{
  "d_mlp": 2048,
  "activation": "silu",
  "parallel_block": false,
  "init_std_up": 0.0241,
  "warmup_steps": 200,
  "steps": 5060
}
Each number is 500 + 50 x the weight over its row's rms, rounded and kept within 0 to 999. Layers, rows and columns count from 0. Numbers have three digits each. The size before them is the row's rms in percent of the matrix's.

# layer 10 attention output (transposed), 512x512, rms 0.12, rows 15-63, columns 0-127
086:515426575427541532567499530494572502474494484528482424494431536426556505480462558450575472497552441385478482513491546574554562446576495531452460537508561502456527505477554439508542544475424472495577496563550538542445503522490501578475478494532474560560486488527534505483474549440527419555516486559553476492526486492498467517406443589473539521509454529526493531537463497487546455477503
099:498507467465477538530550520527409468521469501406486426544517484536418447490578493580496531434556455560479506428533561441406430439492485442422497491442498459382469573538473532531526486463600583508453448470575551509512476551465523452546569461461532622421508319496493531617601572483487512576548541526536512544458498481552504445462526431555458467530505517463511515498496418458587507558445
094:448568563434453542484513550527511498584562526554557423451551449395580513516548537522546450320479571520471549513550467507412583514483482531542498565448570509548553567518594423591489474610520501407480479537535444488500491467431538662452500485483407483489539480469491500460531588529492547372533513438538414578500425459539483417471476456510394460498457504528532516558614481481464480507536
094:456510474460479581560586475584534474471563549554439532595463481490558475507449436477509488433489495564485477558469485433515500556396470511636434516509567523531548545461462487422461564450578568526419436469403454469566390504503508547508511557535573614488510523517464527490494449541439535573441492524519512522460470480451556463442516550508534531505435466487483476440481496532534495383500
092:390609492469500553496512492512441539476579559550484462560404507458588469511492582551531487576540512516503525537501451498489491485488560574467559591491564468510572470494565511517457501530557573545503576556472445533403548540582489520469553463491417454457416436411498521586512553534566516588541606593457514517480539452484453509407537434482462470518437507515430471513465620496510400457468
095:495484498520497464478500507556440395494522468519543478543496475562517524556575537481438545490491393502465397507452440461473454436452538519400433468533508478432439487505454377593486539509466568519438410635550569481547550453469479474552462620510512483618509500474564486536493553535516539539488484447504529481542511487457488388527526549547418482473425469512501478449405517515580456479538
093:551491555483477453504588471455453495532532495474537541512546463499521565418499476477510454496513552520446519452590599487516475549500579487486401542518521455451529488471446454427474475519515514610449480539561495504614444524420515460563385436529533535448542496480470602498574582501559434520539528486501481522462478560550530567401572549431482474500546503565499570505543514432464541415502
091:489392388579410440546568439513503569528494465510483480500546571499543474515559484489462480528496522547572556509546537518521511488471515471505561475536481506488488544475599454486536515517408532505397527515473461473416481463596532545496495471500499584412530521640486482537483523481469459425474426465474494350485517514453501552545601511485478507472543471585427500480496479519520487540476
091:555503498462537509482424431403479419590434463567538465584493520473460554430434462511519533493500563589562512522539657423512523542462416418506484497480543493577568544479411566606478533441429402531481543542448490583495451534493440503547378413509499403530480485557559546509494453598564489467488455544438453466448491451514535516523497562498451502411541490522559551521532487587498448494558
093:482568550457473497435504433376444512537490531394546452599566494523567537486386528452567626416515530614432538556508539478493506482537546472540586523494500567537441528470504510510520514427454429488524493504549557545552565589493491427556575500471590525473574488559518401474545534486587448428425470491625505543509514480501434458524488528495425546466487395536493554534510553483493471468407
094:493525483481548464464414608468496483476486590626533478520486506539528486586454515490560546421473559497368525492513548423448449412463520502444446488455497458479512498513517454478473468569561579422492522484542506548506504530515492464503540486498557496504530529571426513472422508528471484433477491475397451554495576537488617577584469430438519538483504405609555502494599568467455470474576
084:421479506577559531553488497463561487470424522550486583509535488584496489458503501618516517570557593482566559456517559433464582585572529547561544443524556484485531430574590549520537568517466513529487532436482517399534474429434513453539513530464445449551543505498477427529535471575499539543561539475537491471564502446457457494511524585536469474445527423417442478470471476566458483444484
094:616522568435511617529455576523479436507475484480482481489499465506500448514488528463405494436392484466584467396425598443550495445422545502533578471567580500481505495541547411452552391505504585576501457448452494511485469437504376511418491526477354551470521511444512487486541567632518491407459457477551423516490539621462540480581490483469578435587557565491476485409440515535505537457486
089:475480536577532554469451438581473487481409407499555561515508449524564455464546420458501450508533495450533464554598482478591536601517516457485556513590553469480494550530551516557547477498497544510490537443479399461486483426513549481360431525469471473418395521404482443563485475466501446530562508522497435523468537514542575522498489490525459563544425395471530603561506583541554540435518
089:456537451444458433505483548512546493518488544540445494496533483566526499560522357482539494515491559537582563517502493522536500505526535491477584548394563491560510511605425535481441509532488564506543477459569570572504599467556525524506523532480470599500503531488552487424444519490559500489409581574462517522453514498524419450523455512485562548463456632458546437520525475475489399506427
095:546418516586446476508576562458573560491480484449576543463488513593555424411478501507534491528559550445576595461495525603506511510518556456513525534608489529519447456484557528466400548465453568491426498516543468460556455544458438543457525490490483486481494513529559412457496520479550548478538415526555512481418530460525468521485474556544448561506495518432500519600541480481499617494468
097:633446461492516398426475399506472538522484484528501537495455439492520513512526458521536527593430484372426642521348482485459559503472461525431477585565561496520493489509403499484516590382425567527524535506570607373553466550463476512566488505455448506465494536547441428514564528456492511526574468501425549583497504490477429522496503511488502559505458560439473459503471611467500584486496
094:546632554464529535514495541542521441531517366538491411519439568493497512444482521475503518539506448508579557504495571466487584465514500444499468437534512517489492401533404462520511542576509487499515454517528545504487480472437494415518447449498493488421544493502481543579571553523518497470524481577458534466488541475452525501483501552433557512495519547562499529563450485512455481544547
092:490556543505449516504507395502475472497509460484514512448555447520501428489450442503503466431515471458394474506558457458541481410532519479501527588495381465593573553465574475572481460519428487496428564521618510463515447376500474583451435551499513573460471511519564459528525561422439496425540503502475457589482416488543477516502461596536510475461500555458544491465609498497509503411513
092:469524485523495510658568580561492549557499534532494541532583457519484503440516484562413571476454483455501430427492461576595489605571560465508518438505507511483429476498558485575577558550446469436487480548497489534446426542574464421479512514454494589470553489497462487527537490513492513423432432487445451555507391616527592594479448493461466468508475529484575530502467512542564493539568
096:463490410523456434529509428501511532493459593511456571480567532550462505403483559451532570554489528511552473527483501512562569460437461425528569553495450508547566500419427559517540522505458439433598500516483498494478442542549557465451527425446514586541525455466613470569565422535496518619391444579498544458531439605381563432506503511430431477439463503527517527385589437539507422451473
092:493544429453482443519520556563523586513541610545530500573477443467529540637426512491498493508478505535501479484620487477453457490443457535472584468469446469458513461569481465553495519507547465495468424485525495544574411422407526466506444520582471446537432571584478598511460527414530507520419457557543523505499534475460520546502482483529431382478518563517390482457362515452484483530523
087:475510433523520454485425453484424462563528558638505477521477445507494454455479496490510493525473485521506538502549543368473411427477590509451515571487508516449543529507484520492509463644607486549524479375487480509505547509424447494485482539408485516565437470512540433457494612437488510442506488549533442476567559450474466515444478503387480472506558439502560572507428453491454507403552
092:518563434564452567537579554455480423448436564550388415496527513574513537490546578482561578527455506527409460496506527514437483452474493468507499551440518522492570481555486571559477517535570487454438512492473494500516547498481511524507485545474568374459518521541401488465517472566479447472436440464439442524585505467496539419469506525427468494475451461514460484454508468401463524509517
098:547492514632508436540471488529484494535506550491404419563559560509445501505427529494459457392417429528431488475435517533595472427468589477451498498518495505520473542512483449572505503447500602480517494482540480509594459350479506449548611459473545481452532503512451536465487545475602522558470558572507492483453525490470452563427541514489449528473462494414589414537611433535466525390524
095:383527587485479475513476480507497432490509555435460417413493538436525541555470466526456444562444439540497436488519549439462444496503551555496540514490519532437569529555505486522575584550447419560530526511498438517333490527561568531568489492551588424476520472439582479500503501441417525538569470509486459515512518583483548521406435530575448537510496457466476414445558471593494475443477
092:529472589422485489463522478526570468541537509537406533441572556541464488649540463523531474512477495490535500537460545496498549464491642439518433533487506511503510488526461470412413474448495452512512429410469549539494538514435426534411512445534485533478511447590434420444461529470492431491544449443543503506514438506481487429593470533461568468503544532547521543504464563567486496520463
096:559505495588489479542658512583513471536479464564424563535483500481537451539509490518508483462519554426480594531583425466473496390449507560474549493446492533461489472489516463440495559567487536439546503412488476438451436446495558566465432539463538512428557505475511451497489500521522529390464518584510616455530460535467500475503525453491462447548425487607499394431597496471525449662456
098:454478467588498528479441468513595413521564522491601428432515489504435522501474517541516606478555439539527493472364529513509393540469368480542504494625537472465519503552530539540450484557633459424454365543546494445469500515453456555507504538536598456611445382501485426570479449505453394487532520510416540484580462483471499593508527478424582508478446454478570510544494528516505500470462
086:500499539510551579409481471533570482427516555470512449490494458458508447542520506487588556517568506510430428516628512542496481461528529420527548436478548520466572463560431483506453495408562553414407495557427606489566531536460516546563535474453507519590577483475534514477523420549489515532546416590458458437509480479450515486516382548511444556503479491524478521536490513403444545440533
090:487500498500497460525510495506499556553475475558522436394499473468511437418587410436547461454464520485516512464487521505447488518417480557569629583450501494428399476459519546488462504505433521534565584552584478534502594552491526475489603507531472420488526587562515546499487496432537519560487462565504532539496487508414505531440527495490565471477515417509575522513492520633451568546534
092:525435551479510473472511530489470421550499465535420416552463501560491544519455531419509445602521550404475568447461512450491491556510439569514467466532435459616512490484518506481452461480562435405542549605466531500464464461524612415601575454487538507453430448477458508480575541457504473415496502501488541461414488500437490483487495501531590450479589517508546444511499440474504523395438
097:444498540475538467546489517421508474500465445518552442424486553447478449544496459447512467416457476496491454527536497446515483488439531560474523513469457434473487493456467430503493515484446501389603519420454518566524487482581493560554493479499538449378532480511460533414479492443520562548563453477515543435519486517428463447461513502445532534612528459510484482566478448530530545441465
091:433515518512517509520420487481459474511526460545524501526507513486495418461587464454491457557598476491640450548519537526451558482509539433509475476496495481560554447478500598571533472482503467497514524589518501524570526446504463483496527426509518471337539595436476519460561480512542533511497492512485535567513528472455524491501490474450522510443455473487439524484541547510511440502488
089:430558516584454472370535448456420552585594611453528481491482496562605530468433530495532580524548417520556546576565474523423553439486454544450477473512515508503448501434484576437431468356483577486526573572565447547567586496529507430468434455447488582478530472499442478522535470467486548564487467436487503483529509498592469527483501509554591538530526500553442438479494462538551573601488
093:469486490544509478477558539497484474547537494585491502435521526481392487526471527440470471501604527453499585513475461520543464585512541552466552611476432559455436470540396525437467499533427464565488435503468529518436491404485469542517475673414484517451523521594483537477471498443467514478580478553424528485457500507524410473549431505470482476524546449506462467513572543557490486445455
095:579509553437562538439498421512493588484578526499497512480498451535593499520555403525480611500481481404461497506503491543382540523485553392473452524431509521596478537461461504465505560487490474496544423478507507494486597483423511461519493532504464464496481575623468546451516473399505452446471522512505547492510541576537543521568547414460524601479579523404423569450588462477511444504518
092:565568422437538528471480526516483505460560481467474490494485539480444456489506489514594518442514543482428513478498448510586573473524532524544505641553524487484546481507505564494465478461501550488475514582441532443548557517504531413472559528489499587482479511465466387448485406425514470453490557547473496594503416418538419630484488528449466446519529548388515434439507526528488541515575
092:537548455521545484580456530576422488516381458506506529541595476551486448474407549451479495509492442486511473477467534523508577476495467454522521501479554445512540498587514497517549446432388452482479524546466521564564499421386511473530462426501490528435362491512502523473491499504521557521562421499500496420420425546508493584565419541456575458447521589536463489562438495436566487527588
095:499536473493476547448501548384408544581545455549425532530459404469486512606521488479440448508524527482516450495471426636543522472446511465471664536461482464465490482477526528481494534545504448516451547507577539510446435576490451616461535509510489490534537488433547449489465542492512507483521494511508569568550458501487501517489582492492503546506502447503498519473449490560521532620590
078:515502494504502527417542442508425548503434617507505515456445467467467610464447507554541467345634479537392534507385442487506523468506489516515438548534486490501549521485421375502475468454472472547522437445497526501479517515534454431435557491487540537486571562464503492514436502515529506444519501482520431503547497477478546451487509577529574452656487434617411521489527548513528474495403
096:530385516498489504489535416415452507555525455488509513519534536499591460599545480419461532509507465522479544467483512478540497519435497447457439496491496533483511564530503484566429555547559488457498572486430488367481492446544496534414488532479516459562455534615473606520500504476540481517497506449588574535510506469492532544532386503491447443502477492383507437453402582418528514397499
094:579420499550486507497509413494550403464574590472424455594579551509485410492463549398454536436442600569576555472484587464444444459478577468476582490370471460574536385547469448474445519519508571515541514461419455506462480519467588490565514484471556595530463480527560550515529480434543497556539527450539501529487552433498563566451537469499452510465547420554539467569452396519449465555421
094:521549478590582504535487453521453453478489469482506463520501449502529490622393530434498592502497537493566499516572535472465469499347565586536424484541522529497499468480637471481467524550522558507417439423637480445591496487502458423586572600434531520443409486435451562418502508580504587498461573479515486493507410486415524426584483437574528541486554488463437508483511407452467463453394
092:574563546500491500465425513539488471420501489429571540464499430564515563476490449531518488493559413404490578593457571441524420452503539543543509498446532493560460462533498572518548578538459448579532444445447489471499433505424474480610443514526452532568529505496548517517529496522499543468505476532481469604497461495417434558501457504544501498475489508497461449495547552475464490489485
092:546510587558535513446522569480421465559556431564468455482485496472459483490469526453458532560488515545489463500500496536456568550494528466493563594539564472513485547519494517443435536514542481505523362531453502505610395483468549439529443542480549529470430562488557447493451441519545607524510494592390494480441477490498571436568473498420539468442599550531412484613506463555521465501467
097:453521495435489503446422614493565463433507577398427513590484574477463543486582519451576450499572469414518518449441577566531481549468487435427452500540503522556466536494465437430591506476478495460590483486525527450457454397485464595498446530517555524462629457464551499371483499449483521556515443516485599532563484508485460536511493491494460533457581522480456440551451520522504581560443
079:477488497485521462451453533466509523508570524489460583538511485446407474488582506438545466499504508507570571470385516491521494478528454608556459423509460472458479515435458495471473584444463508528486508490503623441596554508530429453445482488456451550526522477485521467546476534408469525456496557500616518429499496459492499490497481420539533523514533551549466572463489423523556535434534
096:526583532479502427458455497481543502481457542443489455466488539589454461546596578471482547534456564618500572431532588421509499463512483536550437418398531577445494542575634523486446469542465495500573531574446549440535455520487477475506445508487523516496518531439520534530479491463490506493465499476551473459472476557510499481487466443479497541543444566516517486486426481515448546474502
# layer 10 attention value, 512x512, rms 0.133, rows 16-63, columns 0-127
094:509489499483477522457451504454551584475502499495547524513562448420578508538509605460571479524420519406492501591464508572610469500524478567441528517549502462547438437465477461522459519566444547540539552531528503552462464430518495507522468550533456370518502644522494459445453525553493611478554431505545474494496544546395514529563425514432516445526446459523494548533461572539444474466426
091:565473406570602345468431485495462563504503462398453510554437559549356476487441561492508474542510425450452506525461469527555455474535541510485543445549512458432460452471491569449462513425537537502461486523514511610468502544511528489583484444498624629518515507459526440433442349469528506546454576560522560456540525541434477575506517556514572492523420555440526558488468531515521534510450
089:542441570499541381411470536464415477553442555471553471472450576556452558517567508460530585528549515483498517553515421519485522497551543555398545440479470506460461411559513493597425453509446493416592576489541527543499538579531403543581448473451388369476472414532505532569512520407489485455544559475451443481478482472517475464572490535528518469491496463499572519533461529481502489546468
091:542500541541464549546502465493527498597543475406552525540603426448516455480537506482453624440501507502614438537556553528482491531546486449541505415507544592551488516546535486572541432551504465526511506536462554511550473515395501490552535489542582548507551555518475512448498463476505530464446333447529471545516479483546520490648419481495453465469520506487538538514542429478519566510559
086:527583571487496523527464518462487557551550530500509547454468548483494447430504553542570468549510601548557546488543425500492477578535505533594520543480434509602496520471546676464540404529500451490544554378470499574522490520504594596494480420514564516484449498554465512476578432437462408535438537535469490512432462447520522547484551473513509500446580579500504427501478497412453534481413
088:525525347529531479555416509497508416535506465420511488502463559510518420533558470510449542569506498482581493515438392503446495430490473492432563492397543571492589504537527570573496535494501432397520573488442488572415524468516472518469617533524442483473505473495539510594413444437484601564415433483562515447453573514492483465571467530518506522465492529488535494599429548521515435533477
096:423523571417599560484542531402442468476459475505447533518432419465521537499474595466533624488476492443480479499410514425545523567518476545500525520438546545445500445500452531581542578494503468497583461518520462522541546605456359528467503486450517464550517565383528534533512407535532505512556522471495474563451501487487517529462494506535531439575538464472631435494449524498516429474585
087:563529381504445572548554513520521507455557510448521462477516530536584463496536602464464513483484475397457521461484412598552458474506573607574527508478536465392431442592560479446514531522546531455565492536559451418499576504479545532364551590455481536521482538478482345576501512409464573553581520450470565492553430560482421467444494432491578404532455551526469424490539533431485471487535
088:531417383583481480576462508576542508468527439554590487465494511529454495508594433438509410541435427415576595446552521549465496478479517537537437500521487434595539506535526441487498514504501486492464471470433433468439467466505458601471528507575480524586440610439514558473442417522447612579527557538459475465478425530475539537490579447522514512548510573458492463482481481469504493522474
091:490547466505485485490536373549551479539531422442540542488534390430474541480416439493443511482453505503542400450500520507535622483562521588524557573532486537496536455456519618467516472506512428601512520490463479479450460455540505484447496445517357518521485451453485505525624424500566507536512558554585544486510452440556329409618485576506540498465458519439441377484394468488482479462460
096:509511549417495438458463526574464534415496557417489429535462463503515509547557456400510546492430483444504478519473471526526437446489476457480414479463462556524531588427439546443464448464439528402583550605509443559528503601622476617469517405473566449511452522498547562447491554427451515460390504513480468465471460527527533550504474507486663495615421543503588515396502523452519524542529
087:529453398555514542525581501512508607549424521525528488445476546510554564512499486484543583487572507545442544577512471475484495617505436526451408493489466467483436475530463521527486464450555500517484451444485454408558557584496616548533526499534668502474570467527492524492448358390497514665486431512536448492483412408548407473454467507582366597371488502530561399585538491531553516529407
090:455411467473484479460514509485563546494567564513443446433506515483447508529516542499592442491545452467567541503369388507391441445529547556518515429466542550461523482494448476453506502466585493424592508431498528518601576441486468525577556468552608533539579454486552459449505552554467597441459544472491529479540418516448464527397441486532553488414556599529451529500498503468514522589523
092:477431492563542547461537478485465516373542510466474484510455479464507493489477589563540497517518474469402440524536464572516470464490565502528430374581442539445512542488519442458478453556481484540474512499526414365454450546489492487487482526514462354524464466448391438494496489498550434476568452500525484518555524487446637557530615536553471496458487507509453512470486492519473598480521
087:454517427443498502470435424548469545552516461588454440538492475517487536532426531427497524505433410568478433546493514409379388555498453559454541515500474508465490504590502417524660424534598426418515519528467509458520561584530545400468445497523518541528581530472468515551523516474463482460481606437452530531509442487575447503493535463475544479492486507525424502383486572498545460491449
092:351562472505507534563531520523515519479522542485508577503486488547510528485474535529426439462550438499513384489635510477501440492490492499519468479433454486422469520502570476511479422547588467447529484473426467562479485405504498448460477470544534443500476500450544552420492445542560554479386570474583557484466585487505473521554442533460466459467572404545480588429491435495497493528430
089:525432435558470423459528479512517450438447600566553558561533508544420483567452493543449437506536500458460477482470469511528453579508496514540479524435454517499500543490542578513458465501534543503469532480487512481511532536509574492485567482461451511517480375494486406463489490528382558587508512466467491549479549560538455548513540479491399503479448365445414417465481517528516514504448
086:539478372472530550505529504592610503477431505584509479492522566472482488509429509461498438537480495531568491495459499581447481589484496539490464398582561532426465529547369508407507481509610486493508550498484476484424511568473530529534542456470522557523458499592536501460505459561537478540470522519469500375441508479502597548538543423431495486552526553480410441565526551543460427508479
086:488441495451451466432470457419531568501516526442497470569545491522522579491500503504518417529565517467545480518496600401370556464417442564410481520532509481450509501573451531478492417447489526526473549463495543499469621387424603601521478514570479512489516538472571539408422475433403458542601519507487516503435565429489516466444522478489574458511485426563389523525514445466411562444375
087:554471565512520545498507501493495479579552502431494418485431536426567517539520479512472438429561464484530522424475515452524449561539522554440482464441506510459442523584503487454512467490570473521377511549523441452496530398490464482459492566473445411441499480506410601393449526492547420419668496458513475435472556419606466497557520464487477450544541479466470467519528553508439605460446
086:490533537563615501540521450431502478454535484476405522463502536501412423499445455505500525547477486505428471430396506555690445515529444490516519561478582462528481583458530472489597443547485525513469472529596521448430519519542465561517553508477485515513484456453583431453533434528559402428486565392471565463467515493484536466450540556483560637579533490476535496519538462518500502476436
092:539443472441495507544523531540570539463476454410524514554507449413637526521492550555456529470537512551468487515518448669513558537553490554657455450592474464548469475520496528583467505447492500500481534533517466485545486506501557507448500459538573503389546469542468548469473433625467489549472495453547533492461453544482478483499448431596546472512470648530520482492539573464503437519512
088:441524530455478388430430541570512542533648457528591515438453503374429538472456485569483427503525490503591538494538471563633488506534505564419532567552537499514488527474464470548605460498435496551571506489499489481482417510516529474440512417515444493443465456559559530567461443488520539491573498540522531477456490559508553538487510455515408518560546517508547573568465477548499482510464
091:403543443366498605515546518446580486351411538472552525451409464456539457538487521543567489596605541453426500491514492488461550504548493524566535482480521471461506431495424490506486413522451439543536523522388472465413493617521444510428444606531424543512503522401536486524504517556519474565590464449514531516521463450488538501542315464460424497486471501550411581505441498500477583478516
088:590467378549495454439467545391558541601517456550607507522535506506479497451510417470542536422517555462484513453483459449532458558473421464503517495501441518581529499397399528475441420511497592534487440522558545516661513483345490464470498502413356472531457500548498506497483430526546413425459545520532493517556491478549496447570525513469493435552549509518542547489404495418509469488537
086:521531511514540594595491521515518546460488502468578406541511513514537520492489566517524538442593489481431473456622512575446537538517442504482487418542553484533481499389545453513540501551492483487583532559533462516544442527534571538648432582465530395482497586480530524527526541436593499537527541560458564445504419510460525568487486492502506540578488497510456382543543473464504538509546
089:514506469448553376494393498512487553461506508498504521522521549519489493540513487433429552539536433509506463513465524568459454571550515522402553478576499469544413559500493541562413442401485492519427484544520576562438551479510471418535456423524546527596437421500606527431482457546453464662517428484514369513444585525514569583426540483541591522469577523504523528552473539520486569477545
086:580522507493465495518465510469521615478484473530451537517527451553474459494535442495521415511486585524498531521601482393404557406497568517457501449395477501417472512413525463484595525417377536511561625517504478531463471515606547439619549498467431541406520569519438562482536529516558613476540502503516490476489526575482487456525484527514482451472517419518466425502439475517536492540507
089:544501441480449417545505476512481505499503546514560496525474548565480536473540458537439423570436514598518571447352574450588530573526509665477483595495479466494586532485555539354487561473534506529626470475526420511541462484541441570449493581562457467418489478493489528502474554528520483485464483421497487507546573558506444492502559466554533463512583545499512490429482505539533515523537
090:495494552589381470466531526453519524519467526554465588567502470471473504499477472486439563430507464556516499567545509463552528415503512403453431436581542501545553480600515443546491567469504489437458491527455493396469456479579471484469436455437505531518438512389424530392434464576475513491453501449516458501410499529519476515487540525512500525482539602455390444549506480432498420441465
089:521553447501512572480476531465535543433513515469604501441518529476540465483529448457511553449533455606491495522545480585458581447485575433414520466519558446430493557532501462550612529497441506542502456435500506517501448472539458502449461470465410563450458536553542475551442494532523553570516488592502522534564520483656513584501496457488458626559466587502550519484513509449452443564505
092:542520470580455500474497466516536506572531577551412585573486509490543436496549519525483590552608514512503506441574519582443500500439469434547572525504505546550474539594498475537492454474452462577492465657490506459470512508553498457402519516507487503554554544457491544510552442511488426483441440546551489512463484492524551524537413462551528542408551548521512534473502484436461389540534
090:590520500499515592471603562474538483500455576486460479514415529503547582465431443515513613473458514516434506422535461455605455429498460548462530416534457563476531489531515422414503552539482478484448504449523491448454457561404530527434560585502535568629532483568529497499518524532452495545495467520451477502428467467445424499518596473478500595511539551514587484585480498508570577569530
090:433391452494490559551532540517534498475515484503466576524457488463500443517621470458521346480436592533463447518455449500565376563509583445584525620511569463536454522549443430561635555550511495501441503438492532541466484578404472598498571575532512537595509464469497532468455533510449528481557499451522470559450516448340427498530431518474434471491541492456621546431547507506428398441489
087:536505416497538512457511478464507526428452550439555448545525535514611510495541412537416500501383476485445481549541474456507518442508469457565482449495512443462464545541588572501577545490528496486535500563550397503579411559561551471472518487498458468487451529467613516530461581543475443453438454512593511491582540542437650532516633540509516461478477645504574565577562482504501579463489
087:451440449573396467536501608482498459503561393479524522508520628419484487506481597498497399517525435440560574463484472532565501505502395643506508385519470527523536458519530456503557410497477523450423546523479487441483354566511465564462478475463449491487555437447533420566501506542514547505535390399492441479503473394419426494501504511451500438513442462544481594518473524546417561478495
090:432443599527448509488471535489505523470484542510606499494538474557548560502485521541363513509461457466546478494505496463480511457449500499497499415426479492490506551466550370449539473537498484574514533427506475480506402486443454530526411401478523503518510477476522626604521602590494504572474458461568458453499527558504575429459504499543572542541463467554505549493509512423522465451440
092:384456502512425491472457505445612444545481537462438450488505510463602554539500536511489577456493553484528488501565514450489415514473557573523470454516479552445429507526495546479445564551560536484487530469542458398445553579621502537564469479521646437515584500480542487517552507511469545489515618474458478542555501463488570545444539467607457546620389376450517571504513525531427562454427
087:512526504521530519498496513612533398459503506429506562564531536527603472411396477560510587537475435541478525454623503425462400551506473508552415524509392519542397603459462555540488400517500498562545467545469484507532558479459533436588516492516454485448565477561485496579526487511508494438481541471503483467396457503518489547457427565511518476483410438487433482493504528469472550430428
097:423489528470496443520453504489566438525533441467523479503477474543527404520527504519442567552455483475492532492665594403493482548474478497468519457505473521498457486472543511429574529537569479466437528506537470469549447542540504579546492433494483497449490397470492601473557477524503436547521512592485503564433517518474466564449451408459479507394486539439569443538460406446556547520565
090:485573437431507510451495549528473483482505574582544521469478472456421587439515489503475408532530546402475497471555436495455420447542461556522558498528528488547533431458548505496549465394472516553537521493513492553509456549481384432558592495484569500475538430380484416464511552566476491471465483628400474412522465472524466414472549514585492532552491498585581508491602516518497537580385
089:506524443445510603484392538572404589579518466585563552403441421415500601545494473551533574531528510514463405538456479524564522524536466523490466568616500455481472617501530517461530477512464497536473539559600482478578535528492444521536467468523478418453520445453440469527501487539570541445458486575473513541598445568476507543517476491479483481512449553517615573400474552472582522467590
089:502519593453511534502494532464502490514565457545486431559548503551477447468529403543432442493497528513420511534421437535423467547594505478512489628483532441561457535469433492490474456511477527464578487500420566496458484537592570622480504402531459486544571457550472454529507608478586453496542486527477496520495543497497490547409500530461537481518473540554511542506518629503521502556562
088:412479429525530524526557522492499515507486493562465459494498530462458494460524531459420550536455521512526411504541433514497483448494498440489447476560437491476466565446501533497458408502600476419496582614503566568521601543568519546335590464493544437499559536508489507543495507492484396520536568465480584449559539463606539454468537489550408462467487443491503464552486515530520449534451
087:490459479511517580480512474496508599445423639414515468539483535570492541520473447501549469480524497382462566487565538569487438425549541458469409472538407484492511432513486490546498507529424499465473544452467520411391518501488495490449431429530418417519590452506470534537613572474468428566450507391619446433591583601432484551508519491566502468569467490517556517422471479449486587505480
088:555496525553499570491588473401475566471456501577517517443502478576575453576450465606420493513473468592485412537516468446567553409516518513477502485503467477530501474531484501582444479582509504544451467480510515521519506603483510422433564532505549462530426488621432537624487566470511484476531568505548489468386468447460593526468450564626453464553443440540484439426549480459556542473443
095:483487546474535487557477512532473519424465605454516441489526518551573516546502419430499458493520547520474464469617525510363483550505468342470518555496519489505540499580438572447522522545543455453470436510549417532424420481446531575538539529479508499475459518446480598453495462534437521460455417494473468572510541507496525509525378628481431533495431468400530437500505456500524505512478
089:495437482520516540514544537460427521506505508522469507464452469434597627512449406535516516427535510388468459538453520525472484499505563414471546536602496413523443431544392444498586544406543526515506457463505543435464535501442478550418554472506530489441496503542487511543513500543515477454573517437428559535506535422496495529513535506494481519475466496534424501469504541518558447501544
# layer 10 attention query, 512x512, rms 0.0922, rows 64-69, columns 0-127
099:387496436464513569524504488480616519564487551516481524549441532522475441505483483492389599523547509464472466462598506495433443488462522561503534455572474467496545511454424503443539459491552473585501521464494476531500463472433470547490483520556499502527443528419477472502578410444457469488501507492407550510435425587460470526529474468522501449558518535400437459585549474503468463392518
098:486460478456474421482474463478345443499500542459431530385501437463496616524484496458517461546476541572492506478558533407526545472464474474554442556473525505493494580494532543498522528499580478473494496505485493607515486524577497536420443549520438404480453472483494551529489360547540542588666532517454513493517535582489484517406531522513483470516445490552475553545587612498399457528498
093:494478530542581490430506518481491592502463501512522507390408534489541487491515438580489439503510507494567505533512474461515571456509395490552426585560448531494500573467436422533510483471594537551460449457540487523531506477485516503460524526475502433480487456549462476543425583518569528462521404483514424468578501493399507619537577508413526425531523430457575577504411512409531433533555
095:479553528482513449513611501564461565481460451470424540540564442505587435573461418476502472478449494540621543496510563524441579464503495442402497510539578527358413419462612605509540524535553500515520583509515620466510490509406448621504556445488529455552542536438541429515500530523568450496491454526517566458444462489473460494530552471454525445415568537557436450487450545511574459533502
092:474473548494533498364522460530510428465537520503549441603440415459521465449410612553488595509526504511454518592416540581464630461513476547539442486445450548518542440430491505522543444563531534440523466552476455502481441521474463493499388559416466468516441511483476449499453497462531530472628452520354460416572482600441558510509415467442452486475459472447515382433536470461485617530564
099:526487532522554465530510445458608523506476429480450523584490420459506528452487516544476484503460447485489431545475496512477429588480529535532561543489493487500528533519490541587411485509496548518461390447546512597490477510592453464518481494492475522439559520510532520542529471499462605428525562363617521391558495595437437544535537445522381438587515500454492496497432458564493523543532
# layer 10 attention key, 512x512, rms 0.0914, rows 64-69, columns 0-127
097:437539528504482511478476464530504447513403509478483427445442493445475534469457463518493510561507456462488634478399555417535530452467356551454481513478503460475513491535557507454420544533537531464446550526502574478488559478541486521477470590645549545552543511530511549491534430485476584443476425476520486471496518508523515561467465497503539471529611507516445493615475526461474536499495
091:567492435485534530566423512434457408536511539451496496535466476525478557473512553400468544509504492557617544543543462518569494467486523520514466506494539491520509489518484466470509534526584381503498528426456488408411505428470509453514564491534549422433392530472506425497519446501457512607466418414450519469571472453496511535535463484480457417570521532538510521493549565473502480561565
091:434491541507562430538572546607500488461541518529485480473440492441492492403487585526518403517546504475518492584616461511475569425477515555448492569484462492473473564522463466503465466544353520599494476450543435529508475463406626529489474533546473547519479404485487434497555470419507591424564434522500454536587599539457401548452570510446516543446545502507478481465454499563438489463494
102:491499422445517479530561523525519503473475394577521495540481422499520369540461496510549478508437499582513472572599475486490469442541346450436539509443475451516505479518420600563494575508489455431539448502578546499455427476545488527522445489452420483527496502561575557521485605478420378431488505547396452558541502485445456555581543543428628592542474504432533499449498430581526404463515
093:442437490494500512441531443516474512468507570496539434467462475460491444616447561499425482597443490474541602537609463559384517508502517487479479419490490403564510590427507500542526421502452493493453406497507557456502454540478518521465491482391565592539517427504440534496520405532457549510543595472434528586491488510502476617445454566560439576424524569530472490477483513484569480471493
097:455433442538406558484498462511558538465457515412496557541526534443419526402540464463525524451549544503585461484562529535514495429541579447501447512487567467540411446498520492521561498454479584394467502527577555511487441603590577477462469528409592546432507517505514384613463538469481533578471464481482571477476491537485547451500568547506569483611636401481539481510492429402461561446536